Part of a small language model's weights: 10 layers, width 64.
Each number is 50 + 10 x the weight over its row's rms, rounded and kept within 0 to 99. Layers, rows and columns count from 0. The size before them is the row's rms in percent of the matrix's.

# q: layer 3 attention query, 64x64, rms 0.193, rows 0-63, columns 0-31
# k: layer 3 attention key, 64x64, rms 0.187, rows 0-63, columns 0-31
# v: layer 3 attention value, 64x64, rms 0.222, rows 0-35, columns 0-31
# o: layer 3 attention output (transposed), 64x64, rms 0.195, rows 0-35, columns 0-31
q0 093:44 79 33 50 43 48 49 55 35 49 62 53 42 40 61 43 56 54 52 54 51 58 39 38 59 51 49 22 56 39 57 44
k0 078:38 44 54 30 40 55 42 46 59 57 31 62 48 60 62 37 54 37 37 55 74 43 47 39 56 43 51 50 39 54 57 47
q1 102:54 33 40 52 44 51 61 43 70 37 53 41 55 65 39 45 44 43 58 53 43 49 30 55 51 54 42 63 37 39 36 56
k1 098:65 41 44 70 48 51 51 74 42 66 63 33 57 34 45 56 41 31 63 40 35 40 53 62 59 46 53 54 52 61 42 52
q2 088:68 42 61 59 27 42 41 72 49 61 52 42 52 58 31 42 38 38 50 52 57 53 53 60 27 51 46 65 59 61 56 58
k2 086:44 46 43 77 63 62 62 44 41 41 67 51 62 37 48 59 58 61 65 47 29 37 57 48 66 49 51 59 54 58 32 37
q3 099:46 36 43 61 50 54 43 69 51 50 65 24 71 37 58 70 44 43 48 55 39 60 31 56 66 41 51 59 51 65 41 56
k3 113:51 60 66 64 70 59 39 52 40 67 51 53 47 49 68 67 47 56 54 57 52 59 66 59 52 49 59 46 68 58 73 59
q4 077:60 53 46 58 79 45 47 66 58 53 51 65 50 53 63 46 56 65 60 46 65 58 59 45 57 52 55 51 47 46 48 38
k4 063:55 51 58 57 39 70 48 53 41 44 44 48 49 60 43 30 73 53 53 62 43 62 50 46 40 48 41 64 48 50 36 60
q5 081:39 30 52 63 60 54 65 48 47 31 65 34 61 43 45 65 47 27 70 54 37 51 62 40 55 42 39 56 56 38 44 43
k5 101:64 67 55 67 54 56 49 46 37 62 59 42 57 37 53 73 57 58 38 48 49 61 52 76 56 43 57 61 63 59 44 46
q6 093:63 45 48 48 29 34 32 62 47 45 58 52 62 58 48 63 57 34 70 45 34 54 62 62 64 41 41 58 38 43 51 55
k6 074:43 43 45 73 62 54 56 68 40 36 59 40 54 36 54 58 53 46 43 49 41 51 53 47 55 61 51 67 64 63 53 49
q7 079:52 57 52 42 58 50 46 48 32 47 58 34 50 67 50 63 41 41 66 50 45 30 46 50 66 58 60 43 45 55 37 74
k7 087:62 45 44 49 64 70 55 58 52 50 53 59 46 38 59 52 66 65 30 60 58 63 29 42 73 52 52 35 74 50 61 49
q8 072:51 66 33 49 52 47 56 65 33 60 56 44 67 48 42 65 55 62 66 44 52 38 59 47 57 51 53 42 41 58 50 56
k8 068:62 47 32 42 47 53 51 34 52 59 37 55 36 54 46 62 53 55 47 54 44 59 38 49 65 67 56 34 37 42 58 58
q9 106:52 52 50 44 58 42 49 55 44 47 75 22 54 47 70 59 36 54 59 52 37 53 58 49 52 33 50 60 54 59 44 59
k9 082:54 64 42 39 58 45 41 57 24 51 55 51 39 36 40 49 58 59 47 41 54 36 26 50 39 55 53 29 45 47 73 38
q10 095:53 64 31 47 53 47 63 59 32 73 65 47 60 38 38 48 55 58 43 38 53 54 29 52 56 55 49 51 50 59 61 67
k10 083:41 49 49 50 63 71 37 56 57 53 34 51 43 56 62 48 45 69 47 62 58 54 71 52 56 41 61 47 42 50 49 66
q11 079:51 72 45 42 55 77 44 37 49 34 49 60 38 35 60 46 50 57 73 51 54 62 51 61 62 42 47 38 25 56 48 61
k11 061:56 51 46 48 58 48 51 73 39 62 63 20 63 41 61 49 54 59 47 50 54 38 37 40 56 54 45 51 55 32 58 39
q12 108:50 47 55 55 53 52 41 40 37 46 72 37 60 52 46 69 41 42 53 41 48 52 53 68 51 49 36 49 43 58 60 52
k12 095:47 59 45 64 42 37 49 64 42 50 59 41 60 35 53 54 50 53 59 41 38 55 53 51 61 57 58 52 66 49 37 33
q13 094:57 45 53 44 21 50 52 31 66 25 54 58 37 43 42 39 43 50 50 59 47 47 54 50 40 51 43 38 39 46 52 30
k13 089:50 54 51 34 46 41 58 63 48 43 64 37 42 46 40 64 43 43 66 50 40 57 32 63 56 35 50 60 32 58 54 47
q14 083:39 59 50 45 63 58 62 58 34 39 54 43 50 52 49 59 58 60 42 73 56 52 37 33 53 35 29 36 63 56 47 46
k14 090:50 54 65 37 43 38 40 57 54 60 48 65 46 28 62 46 52 54 44 51 52 45 63 57 44 44 49 34 57 34 69 43
q15 076:48 53 62 38 50 57 49 72 40 45 81 44 64 39 56 46 54 61 75 44 28 42 37 49 49 41 31 57 37 44 51 47
k15 078:52 50 49 68 64 47 57 54 35 68 57 52 54 36 39 65 57 63 57 62 47 64 49 48 54 48 49 58 69 50 48 52
q16 072:50 45 52 28 64 47 60 48 56 46 47 47 48 39 58 52 60 68 70 55 62 32 57 45 60 40 59 35 55 34 45 46
k16 072:61 40 44 34 59 42 52 48 76 39 61 43 48 58 55 33 55 62 43 54 62 61 49 56 52 65 38 56 54 45 49 45
q17 073:60 50 61 42 69 34 52 37 43 45 43 48 46 44 48 62 38 69 58 51 43 68 53 43 67 48 47 55 57 42 40 47
k17 067:54 61 40 45 46 60 59 66 39 44 77 46 41 43 74 29 52 67 57 66 51 35 49 62 44 39 51 44 46 49 47 46
q18 112:57 49 51 63 64 64 60 67 37 55 63 38 55 49 42 63 47 45 46 45 42 52 32 61 64 47 45 65 56 54 43 53
k18 100:58 50 42 66 41 46 46 53 32 64 57 51 35 36 47 54 62 45 44 37 29 52 62 59 39 54 57 37 59 52 67 61
q19 097:35 62 47 63 59 51 48 53 26 70 47 55 51 50 38 62 53 62 63 40 30 56 52 55 55 42 61 54 62 67 54 61
k19 110:48 61 52 50 56 55 54 32 52 56 31 50 41 42 50 63 47 46 35 63 65 49 60 39 49 45 64 26 53 44 40 42
q20 099:44 46 61 60 37 60 57 66 75 24 55 49 48 52 45 36 46 41 60 45 43 54 60 53 54 47 31 70 37 53 46 53
k20 098:50 40 66 75 52 56 50 52 26 63 66 38 63 36 53 72 46 48 59 52 40 50 47 49 59 55 61 55 68 62 38 41
q21 097:52 26 50 32 31 63 38 39 61 47 41 59 26 45 51 28 42 53 59 58 47 40 44 53 47 60 58 50 42 45 51 44
k21 115:52 41 43 54 45 58 61 53 44 35 69 40 58 52 41 64 40 50 66 37 38 46 52 46 60 40 28 56 45 58 25 46
q22 078:62 43 49 48 59 29 46 46 60 62 53 52 59 47 42 53 50 49 69 40 50 31 58 41 65 48 47 52 30 36 58 39
k22 069:43 32 51 43 55 53 37 47 61 54 41 44 44 53 51 39 50 62 51 49 47 44 47 69 39 71 57 40 62 59 35 56
q23 091:51 58 53 43 47 50 50 54 27 51 54 50 51 47 34 52 43 60 48 25 25 31 44 53 54 47 54 43 58 56 68 40
k23 090:43 48 43 36 59 46 55 53 64 44 33 56 41 51 55 54 59 55 42 55 72 59 58 62 55 59 54 31 62 35 59 59
q24 078:44 63 48 62 48 45 23 31 42 55 52 42 48 52 61 42 56 44 60 56 68 57 45 57 48 65 53 35 48 37 56 43
k24 065:46 65 59 53 44 51 72 44 55 62 40 56 39 36 60 64 52 42 54 54 33 41 66 60 49 47 57 64 49 43 49 39
q25 077:55 53 45 51 64 59 50 44 41 52 32 50 47 50 43 37 47 61 43 65 43 50 47 50 51 51 55 32 45 46 72 62
k25 077:51 42 37 52 41 42 48 53 54 49 32 50 43 59 50 51 53 47 48 61 54 51 54 68 53 46 52 46 48 29 42 37
q26 083:39 66 39 39 57 51 45 59 50 52 65 32 57 43 44 53 56 39 54 48 56 56 48 63 48 62 57 36 47 51 42 55
k26 074:57 54 45 58 42 36 38 58 46 60 47 53 45 50 59 50 44 63 39 64 56 56 48 52 63 56 53 39 73 40 60 39
q27 077:52 50 40 37 29 58 53 36 38 40 58 59 45 53 54 55 47 46 58 51 36 64 51 44 65 53 45 34 58 34 31 36
k27 079:38 64 57 53 61 56 50 68 40 49 55 43 37 40 45 48 50 65 45 56 68 74 52 55 35 43 37 52 44 56 58 47
q28 091:54 52 41 47 42 60 39 52 31 39 43 36 59 48 44 67 44 53 66 57 37 46 54 41 49 52 39 33 46 56 46 36
k28 074:49 55 56 70 35 45 72 67 58 59 39 53 46 51 59 54 66 38 50 52 52 57 48 50 47 62 49 55 41 55 51 52
q29 089:40 44 49 60 40 62 48 64 46 35 65 33 58 40 43 57 45 51 65 32 40 55 42 36 71 39 51 58 57 70 47 52
k29 097:57 57 53 57 62 39 57 60 45 63 58 46 62 42 59 63 55 50 45 63 53 37 50 49 59 52 58 28 71 52 57 50
q30 093:47 55 58 43 39 52 67 44 53 49 40 69 41 49 51 32 51 42 31 56 73 41 39 38 54 75 57 43 46 28 52 72
k30 095:50 43 58 50 44 56 38 63 60 45 52 58 44 59 46 50 42 45 45 52 51 53 39 49 58 33 37 74 48 40 57 64
q31 081:52 36 29 50 63 52 42 50 47 30 50 60 45 49 50 33 59 63 47 42 35 54 69 46 48 53 60 49 58 53 40 60
k31 073:43 50 56 28 30 43 46 32 49 46 28 41 47 51 43 52 33 30 45 43 67 41 48 53 59 54 53 46 54 39 56 73
v0 100:67 45 68 41 66 48 62 43 37 38 37 42 49 33 60 45 51 50 40 62 37 53 55 45 69 63 47 58 38 62 43 66
o0 101:51 68 47 49 40 47 49 66 56 43 60 61 44 71 30 59 60 42 54 46 50 36 60 49 45 27 51 37 60 45 56 44
v1 101:43 47 52 60 41 58 56 46 58 48 49 47 52 55 28 38 61 52 46 58 41 39 71 37 59 47 48 46 44 56 56 48
o1 100:51 43 45 31 68 40 43 40 54 41 56 45 56 42 70 60 49 41 62 52 44 57 45 47 43 54 54 45 60 45 46 36
v2 083:60 73 58 60 52 39 54 38 43 39 37 43 44 63 50 45 65 56 48 45 51 49 49 41 36 42 67 42 47 39 61 64
o2 083:40 38 48 39 60 53 50 62 65 63 50 43 61 46 55 55 58 57 42 58 51 66 52 51 58 36 35 66 72 52 44 18
v3 105:66 79 43 59 48 52 63 46 55 26 40 54 39 52 52 50 56 55 64 48 50 47 44 41 49 51 66 53 44 37 62 63
o3 106:36 50 60 39 42 34 34 36 55 58 64 52 56 43 48 51 34 35 45 54 64 58 46 63 44 44 36 57 65 59 40 28
v4 105:37 59 32 46 51 41 64 60 63 46 53 50 52 43 32 55 55 39 48 71 51 31 59 59 42 56 56 54 32 56 56 39
o4 115:51 55 54 58 66 44 49 48 41 74 47 51 55 66 57 45 53 53 46 44 41 64 54 58 61 56 49 44 64 35 55 51
v5 126:53 52 59 42 56 35 56 56 24 39 31 49 63 36 62 57 53 53 56 54 46 64 52 56 47 67 49 45 40 50 42 56
o5 126:57 60 40 60 26 56 52 67 66 46 67 56 42 54 36 43 48 43 51 46 48 53 31 61 48 41 44 44 47 48 69 63
v6 133:44 28 54 38 46 52 52 59 40 61 59 52 58 50 35 38 47 43 40 42 60 45 51 49 58 51 55 63 57 59 49 37
o6 117:59 60 52 51 60 60 56 42 46 47 41 48 45 67 48 69 53 54 49 54 43 38 62 49 50 40 50 42 39 45 53 73
v7 078:45 45 55 36 67 50 49 74 41 49 59 55 55 63 49 46 61 52 49 39 41 53 59 40 45 72 51 50 45 38 39 41
o7 082:62 43 57 42 55 51 45 48 62 64 39 41 54 48 54 64 68 55 46 61 47 32 43 64 49 52 43 44 53 45 58 38
v8 103:59 38 53 33 43 44 47 48 44 47 62 59 66 18 51 40 55 52 46 50 46 49 60 53 57 48 45 51 47 46 54 64
o8 102:54 54 39 61 42 48 62 60 57 63 38 39 48 73 46 61 54 44 56 55 32 51 51 40 44 43 53 46 63 49 32 39
v9 116:53 62 12 40 55 42 45 56 61 50 60 49 44 40 43 42 41 35 45 58 44 38 79 38 37 59 52 38 51 48 43 40
o9 117:38 44 69 56 55 40 56 45 51 53 21 46 51 67 58 60 51 54 40 50 42 62 35 60 46 51 50 59 36 46 63 55
v10 086:66 59 38 65 40 51 54 33 55 50 41 45 42 43 51 36 52 62 50 63 63 52 48 56 49 50 69 48 50 47 49 33
o10 082:35 39 50 38 71 40 60 55 49 60 59 43 62 62 49 55 56 43 47 45 60 52 67 48 60 46 22 59 47 38 38 44
v11 101:41 57 45 49 45 50 60 59 55 46 53 42 43 80 42 38 36 47 61 50 32 53 60 50 52 63 57 52 55 60 62 36
o11 109:56 29 52 32 55 54 32 38 58 46 39 51 43 18 59 57 56 48 52 55 58 40 36 54 55 59 54 44 30 32 54 47
v12 093:52 47 52 57 60 32 47 68 46 56 51 79 74 60 54 34 45 44 44 39 67 55 57 43 41 46 44 41 59 32 56 57
o12 099:54 45 53 42 38 60 49 60 65 47 39 24 39 42 55 65 34 57 56 63 53 52 38 64 54 51 52 55 37 63 54 53
v13 102:45 49 62 54 60 41 52 55 53 52 49 57 77 65 40 52 40 45 44 47 53 58 50 49 35 56 46 26 36 63 57 56
o13 092:45 56 47 48 37 56 50 52 56 47 54 44 39 35 66 29 48 62 61 60 36 48 55 60 56 58 49 47 53 36 53 39
v14 093:43 64 52 43 56 57 56 56 46 34 56 45 54 57 36 59 25 46 53 55 39 40 71 29 40 55 51 56 37 53 64 49
o14 098:48 53 55 54 57 50 55 26 52 66 29 59 47 51 55 41 49 54 52 46 54 51 39 54 52 51 69 47 58 57 46 46
v15 105:25 60 38 39 43 48 43 39 65 47 61 44 33 49 51 54 50 47 68 58 58 46 48 45 47 45 55 40 73 69 41 54
o15 122:60 32 48 59 48 57 48 52 42 34 40 67 67 57 48 39 47 59 46 43 44 60 47 55 50 62 50 63 42 47 45 49
v16 116:38 53 60 50 62 30 41 61 34 49 57 59 51 62 38 45 44 51 46 47 43 57 47 59 55 56 48 25 48 64 48 43
o16 105:52 56 48 37 41 62 48 47 57 53 71 37 49 40 71 44 62 56 54 60 41 41 45 55 37 56 45 53 29 39 63 53
v17 096:49 30 75 60 44 47 37 50 35 49 36 63 61 40 50 51 49 57 57 32 55 56 36 56 47 42 23 52 52 29 41 46
o17 110:50 67 39 52 40 58 78 59 64 50 72 38 44 59 49 39 51 43 45 63 52 54 62 34 49 58 51 46 60 63 50 70
v18 113:35 54 32 46 41 51 43 52 58 53 72 43 27 51 53 53 43 29 51 54 47 48 56 44 44 50 42 51 56 70 58 42
o18 111:53 37 49 54 57 62 48 33 30 55 34 62 52 48 48 38 47 67 47 38 42 40 39 58 41 62 57 66 42 45 44 63
v19 095:56 64 30 54 54 53 41 56 54 32 49 58 48 47 32 56 65 39 62 58 50 34 61 55 49 50 62 50 53 44 55 57
o19 095:47 41 56 65 50 43 48 56 50 65 25 44 52 60 59 69 41 40 37 53 56 67 35 51 33 56 55 56 61 69 46 42
v20 091:53 50 52 33 69 37 45 61 50 57 49 37 55 64 57 42 35 45 52 36 43 59 49 51 30 45 59 32 58 71 43 53
o20 094:55 50 57 59 31 75 45 53 49 25 56 63 47 39 56 53 67 65 57 63 44 52 40 55 60 46 35 50 41 28 54 30
v21 117:56 46 40 60 65 49 40 37 52 61 41 34 53 31 54 41 39 59 46 58 58 44 51 39 46 39 37 50 55 44 43 61
o21 127:55 48 63 54 39 27 69 48 67 26 56 52 44 55 42 43 45 40 51 39 47 52 57 50 49 48 58 62 44 51 37 39
v22 081:55 55 37 51 44 48 41 28 49 33 46 38 49 59 42 58 63 62 58 33 52 46 37 74 56 42 54 36 56 45 60 44
o22 086:25 57 53 51 61 42 52 65 33 53 77 56 57 56 76 47 58 57 47 57 62 58 60 26 44 43 41 50 38 40 47 51
v23 116:53 52 66 47 38 62 51 53 73 51 52 46 51 48 61 61 31 59 52 32 55 47 42 33 42 59 61 37 46 51 45 52
o23 124:37 64 54 57 42 57 46 38 38 52 44 66 57 66 48 28 52 47 56 49 47 44 83 50 44 48 39 56 61 50 48 38
v24 078:50 57 54 39 59 44 54 67 47 62 45 24 53 69 56 54 48 51 37 51 50 46 48 49 41 52 57 59 30 61 58 52
o24 091:44 54 57 40 65 61 57 58 57 69 58 50 61 43 53 57 64 60 65 50 44 31 57 48 65 47 34 49 59 36 56 46
v25 106:54 46 60 49 52 43 43 47 50 34 41 62 56 64 39 52 58 50 61 30 53 52 58 70 45 57 58 37 48 41 43 48
o25 112:35 59 40 53 46 64 50 60 38 45 41 48 49 51 60 51 43 57 37 69 64 68 47 46 50 46 46 42 56 59 65 58
v26 092:67 52 46 47 40 59 43 57 39 46 65 57 43 50 52 48 59 52 62 30 53 65 49 49 49 41 49 47 52 31 46 55
o26 088:32 53 66 33 28 56 54 59 54 53 63 46 57 50 57 51 52 56 42 57 53 29 43 62 50 49 43 59 64 53 55 68
v27 117:57 45 48 53 52 45 48 47 64 48 55 59 38 67 38 38 66 54 59 23 47 43 33 51 57 44 71 38 59 59 50 53
o27 120:42 57 60 45 45 48 34 47 48 30 60 42 58 37 64 68 57 49 52 71 50 61 59 55 45 50 34 56 42 48 51 40
v28 096:59 41 62 61 56 45 50 60 51 34 43 43 55 42 49 27 58 59 53 36 44 43 54 64 55 57 59 31 54 48 53 55
o28 112:41 64 50 42 45 45 53 60 40 61 63 37 52 64 49 63 63 42 42 61 51 60 58 41 35 46 42 49 46 41 60 62
v29 131:32 48 46 64 48 41 49 57 54 49 56 53 45 45 58 43 54 52 27 53 57 48 51 45 54 52 37 50 47 51 58 56
o29 120:65 53 50 43 55 40 49 43 48 56 61 37 49 55 50 48 41 53 57 48 43 51 46 73 38 50 66 69 41 50 56 55
v30 083:39 50 48 61 49 40 47 52 59 64 50 51 51 67 54 45 53 41 49 46 58 57 59 53 45 47 27 40 53 47 53 56
o30 079:57 39 49 39 47 51 52 58 56 38 47 46 50 40 64 37 41 55 47 50 48 38 59 54 50 66 59 62 59 45 41 39
v31 102:42 64 55 49 37 46 56 31 48 53 55 36 38 64 34 54 56 49 48 71 44 55 39 60 55 40 50 42 44 71 55 54
o31 117:54 47 44 45 66 37 40 54 40 44 66 68 54 32 68 36 49 59 68 44 50 54 63 52 60 61 60 50 53 36 45 40
q32 105:60 50 55 52 53 68 35 44 58 40 44 43 52 55 53 52 68 65 43 49 44 55 59 65 52 53 51 52 39 39 32 57
k32 101:51 29 50 58 42 56 54 45 33 55 50 49 36 49 49 43 30 37 60 44 33 44 41 49 50 43 45 64 54 44 55 49
q33 164:48 55 56 44 28 53 46 28 48 36 34 68 37 48 60 31 60 54 46 57 56 57 65 43 38 46 46 38 38 30 54 46
k33 146:51 39 61 34 49 46 45 56 67 46 60 49 59 59 49 51 41 49 50 56 65 56 42 54 48 47 46 70 41 50 57 62
q34 102:60 59 42 52 65 43 53 56 51 44 50 39 54 52 61 59 60 58 39 55 61 46 70 57 36 56 40 42 58 47 71 49
k34 108:34 50 70 47 45 54 53 50 49 49 41 56 37 31 48 50 45 39 46 54 53 46 36 51 54 35 48 31 51 42 45 28
q35 102:45 41 53 47 51 49 54 36 52 86 51 54 46 52 54 43 43 65 50 44 56 35 48 50 50 66 64 45 45 51 71 59
k35 098:50 60 39 40 51 61 36 42 54 35 47 49 56 47 58 45 37 46 49 60 56 69 48 46 48 26 59 57 67 57 35 59
q36 117:38 39 62 48 53 64 53 40 65 27 53 54 36 53 49 30 36 44 60 40 41 41 58 41 70 45 40 52 46 40 49 40
k36 121:53 50 49 52 37 35 58 53 57 53 86 45 68 41 38 63 42 43 50 42 52 60 54 51 42 43 48 71 49 67 44 52
q37 112:45 30 56 66 40 58 51 39 59 42 33 62 45 40 59 60 43 51 46 63 47 61 56 31 47 52 47 56 46 47 37 42
k37 106:40 42 42 48 48 50 59 59 49 57 66 54 54 44 54 45 44 46 55 45 36 24 63 68 61 49 48 47 59 62 41 46
q38 112:45 40 47 65 51 53 32 56 40 26 36 42 56 51 36 61 37 47 62 51 49 67 49 64 46 54 56 64 39 67 50 48
k38 125:64 46 53 50 41 69 47 56 36 67 59 28 56 46 60 60 50 51 56 53 41 39 41 57 49 49 44 47 68 51 59 68
q39 119:47 40 68 49 60 36 50 45 66 45 49 70 35 51 42 34 47 52 44 42 63 40 46 59 40 61 58 54 34 31 50 61
k39 123:44 44 46 54 42 54 57 44 58 42 44 35 47 62 47 43 53 26 61 48 56 66 47 29 61 61 41 66 45 54 46 33
q40 091:41 44 65 50 56 69 42 53 26 54 54 40 46 40 58 46 40 40 58 40 30 56 56 60 55 60 50 44 52 52 61 50
k40 099:70 46 42 54 44 30 66 59 54 55 60 50 53 46 42 61 46 43 55 49 57 45 51 54 56 48 54 42 57 53 32 50
q41 115:41 66 31 65 57 57 44 53 36 69 46 49 59 34 47 65 50 60 68 49 47 48 34 53 60 57 57 31 48 53 39 37
k41 114:47 68 60 37 47 43 62 42 56 36 47 54 44 48 50 41 67 57 31 57 70 49 66 52 30 25 39 48 54 48 70 61
q42 135:46 72 39 57 71 60 56 44 30 49 63 41 55 49 61 56 53 69 38 45 40 57 38 58 49 48 47 51 53 68 49 61
k42 138:61 44 39 38 52 44 43 54 70 55 37 53 51 42 51 47 43 46 39 52 62 55 56 53 56 65 66 43 63 45 62 58
q43 098:49 48 41 35 52 49 47 36 64 68 61 43 50 49 49 56 46 35 41 46 51 39 32 59 42 56 54 57 47 28 54 31
k43 103:62 51 58 52 48 48 61 71 41 26 60 39 45 53 48 35 37 48 61 46 43 42 67 37 48 41 50 43 39 46 42 51
q44 107:37 65 55 40 42 50 47 37 49 49 53 61 32 53 56 32 51 57 51 57 68 62 54 40 60 65 56 43 42 33 71 65
k44 104:56 39 38 31 29 48 36 44 67 37 37 56 42 67 49 50 56 43 42 43 48 46 42 51 39 42 49 55 31 61 30 59
q45 112:63 49 60 45 45 52 48 53 52 46 63 29 62 58 32 51 46 49 65 55 37 48 54 57 41 52 31 69 43 46 37 38
k45 118:57 43 48 79 55 60 66 62 44 66 58 53 42 34 49 67 48 49 51 52 38 59 39 53 46 57 51 44 51 65 46 55
q46 102:50 66 44 49 40 56 62 54 41 41 52 43 52 46 51 51 52 48 63 49 31 65 48 75 73 49 41 52 53 68 52 50
k46 105:72 45 57 51 72 50 36 59 54 64 58 43 46 31 47 54 62 73 59 59 49 41 50 34 38 46 56 43 54 52 50 49
q47 094:64 50 59 46 51 45 58 55 54 46 34 59 42 46 61 46 71 40 34 57 66 51 37 38 58 49 43 60 57 28 48 30
k47 094:38 45 53 47 52 37 41 60 75 42 46 48 61 54 48 56 41 41 76 44 27 54 57 58 49 48 31 40 33 44 44 36
q48 106:39 38 54 29 48 51 70 50 47 37 53 40 57 53 46 57 49 23 61 43 27 45 55 42 38 51 48 63 34 49 40 58
k48 100:76 41 40 67 61 42 51 51 49 57 64 57 60 56 40 64 46 49 65 44 52 41 41 47 61 49 50 54 52 67 54 59
q49 113:49 40 57 38 48 50 43 41 52 52 42 53 35 61 42 37 41 66 34 61 55 44 67 54 47 78 49 36 55 34 48 52
k49 109:60 53 46 45 42 51 69 57 56 57 48 41 51 51 29 46 48 35 52 54 46 36 30 40 49 43 38 52 42 42 45 30
q50 115:47 59 55 53 74 56 53 56 38 60 64 34 63 48 42 73 59 58 59 59 44 41 59 50 54 33 61 40 57 69 46 56
k50 115:54 67 38 42 44 39 52 47 41 73 46 45 29 52 58 46 51 52 46 50 65 58 42 59 42 63 51 40 55 40 66 65
q51 112:45 42 53 36 26 61 41 44 56 47 44 69 43 69 59 50 50 40 53 65 51 35 56 48 49 63 51 47 39 36 50 42
k51 117:46 46 53 56 49 43 53 54 58 31 66 43 50 38 34 44 51 49 62 38 48 37 29 59 56 49 30 69 37 59 44 66
q52 103:52 38 37 59 47 66 43 55 46 45 58 42 46 49 45 61 36 47 53 44 46 65 44 69 54 56 37 54 43 63 52 61
k52 107:48 57 57 56 48 32 61 40 38 43 53 51 65 54 44 69 52 42 35 64 53 47 53 34 55 50 56 28 62 50 45 50
q53 106:47 35 43 69 45 46 43 36 58 47 50 43 48 61 41 55 30 27 45 50 64 50 64 53 70 64 64 48 39 44 49 67
k53 116:56 49 55 55 50 54 60 68 30 51 47 40 52 51 38 48 44 57 61 44 27 49 53 46 39 46 52 68 34 49 17 54
q54 114:48 61 51 44 70 51 36 29 47 59 29 62 42 37 53 59 51 54 44 66 69 62 57 55 47 50 65 41 54 44 52 48
k54 124:51 45 42 34 40 40 54 44 58 47 42 63 43 82 41 26 42 56 44 57 43 48 67 42 40 54 43 40 46 37 51 69
q55 113:54 37 50 56 45 58 68 44 58 54 62 37 67 53 38 68 50 33 48 56 52 64 43 48 52 51 26 55 44 56 43 45
k55 110:38 44 55 58 41 65 46 68 39 54 47 47 38 49 64 61 57 60 55 54 34 41 53 62 53 53 80 42 56 68 44 57
q56 096:52 55 39 54 53 40 55 38 42 62 69 49 49 42 28 59 57 48 33 50 49 64 55 50 51 36 49 49 73 69 53 53
k56 105:40 48 49 56 61 53 37 49 46 49 38 61 42 60 63 54 50 68 43 51 60 51 41 44 52 47 51 41 47 40 51 39
q57 137:51 27 48 58 40 57 59 62 45 37 67 48 52 52 37 54 30 31 67 41 49 54 46 51 60 49 43 68 51 55 38 60
k57 142:50 65 50 68 53 44 51 62 30 51 62 37 54 35 35 58 54 49 50 49 29 60 50 55 50 55 59 49 57 56 48 37
q58 092:52 47 44 38 49 64 62 64 37 37 56 42 40 39 37 58 44 58 44 41 66 52 33 54 60 41 46 46 72 45 55 59
k58 102:54 57 53 61 54 49 32 56 46 72 45 50 56 46 46 45 59 45 42 51 43 39 59 49 48 48 65 36 48 60 75 48
q59 111:52 68 45 47 61 59 59 53 54 59 38 61 51 54 47 41 49 56 23 64 49 52 29 44 47 53 56 48 45 39 61 75
k59 121:52 40 47 42 46 61 58 54 67 42 37 56 41 65 40 40 52 69 40 62 61 63 38 58 54 60 54 47 41 54 45 65
q60 092:54 43 52 50 37 46 71 45 72 35 61 43 42 47 44 57 43 38 54 62 55 58 59 42 48 50 46 41 39 50 36 49
k60 089:41 45 47 54 50 56 48 68 36 57 50 48 55 48 44 61 46 64 53 45 31 40 53 51 54 26 46 67 54 42 54 56
q61 086:57 35 46 53 58 47 57 75 44 67 39 53 42 50 43 50 58 37 49 48 38 45 54 62 37 70 52 40 64 67 50 64
k61 094:45 49 59 56 50 41 70 45 64 61 45 35 40 47 40 57 49 57 48 72 56 72 44 57 41 42 53 48 40 43 47 43
q62 123:41 50 63 54 43 49 43 37 52 56 52 48 50 55 32 54 44 11 50 49 54 32 30 55 42 61 46 55 41 53 54 57
k62 118:66 40 49 65 45 55 62 48 46 44 58 31 57 56 49 45 49 43 66 27 39 48 53 62 57 50 47 61 64 58 37 47
q63 086:54 59 56 38 59 47 55 44 64 35 53 38 60 54 66 36 51 32 49 69 59 41 48 52 71 51 53 44 49 42 56 64
k63 103:57 44 44 34 30 40 45 58 52 45 30 45 50 43 44 59 58 49 61 40 54 48 42 42 37 62 53 49 46 54 48 41
v32 067:64 54 26 47 50 50 49 47 51 58 38 72 64 49 43 55 40 43 65 61 46 63 54 38 34 48 52 44 64 40 47 45
o32 069:39 43 38 43 31 56 53 65 52 38 40 39 40 45 61 48 58 58 56 48 64 56 40 40 62 61 47 49 53 34 50 39
v33 092:53 48 53 54 57 43 40 46 39 38 49 54 61 22 45 35 51 53 56 70 65 39 47 38 52 48 38 55 51 42 43 63
o33 095:37 50 44 67 44 42 69 49 48 36 39 63 33 69 48 48 48 36 46 57 44 59 46 29 40 47 54 48 59 50 49 48
v34 079:66 54 61 73 45 57 58 36 50 43 37 31 42 47 56 39 69 61 53 58 43 43 61 49 48 37 38 51 36 38 55 73
o34 087:50 42 31 35 54 31 61 57 56 47 72 53 40 49 50 58 41 34 49 51 60 42 60 31 51 36 50 41 62 45 47 28
v35 094:42 43 46 40 45 42 63 51 41 38 52 45 44 62 52 36 60 40 45 48 44 46 42 35 63 51 52 42 55 68 43 49
o35 086:63 58 37 57 44 60 33 47 44 27 44 56 50 48 55 61 46 53 66 58 45 77 35 55 49 37 54 48 36 42 48 48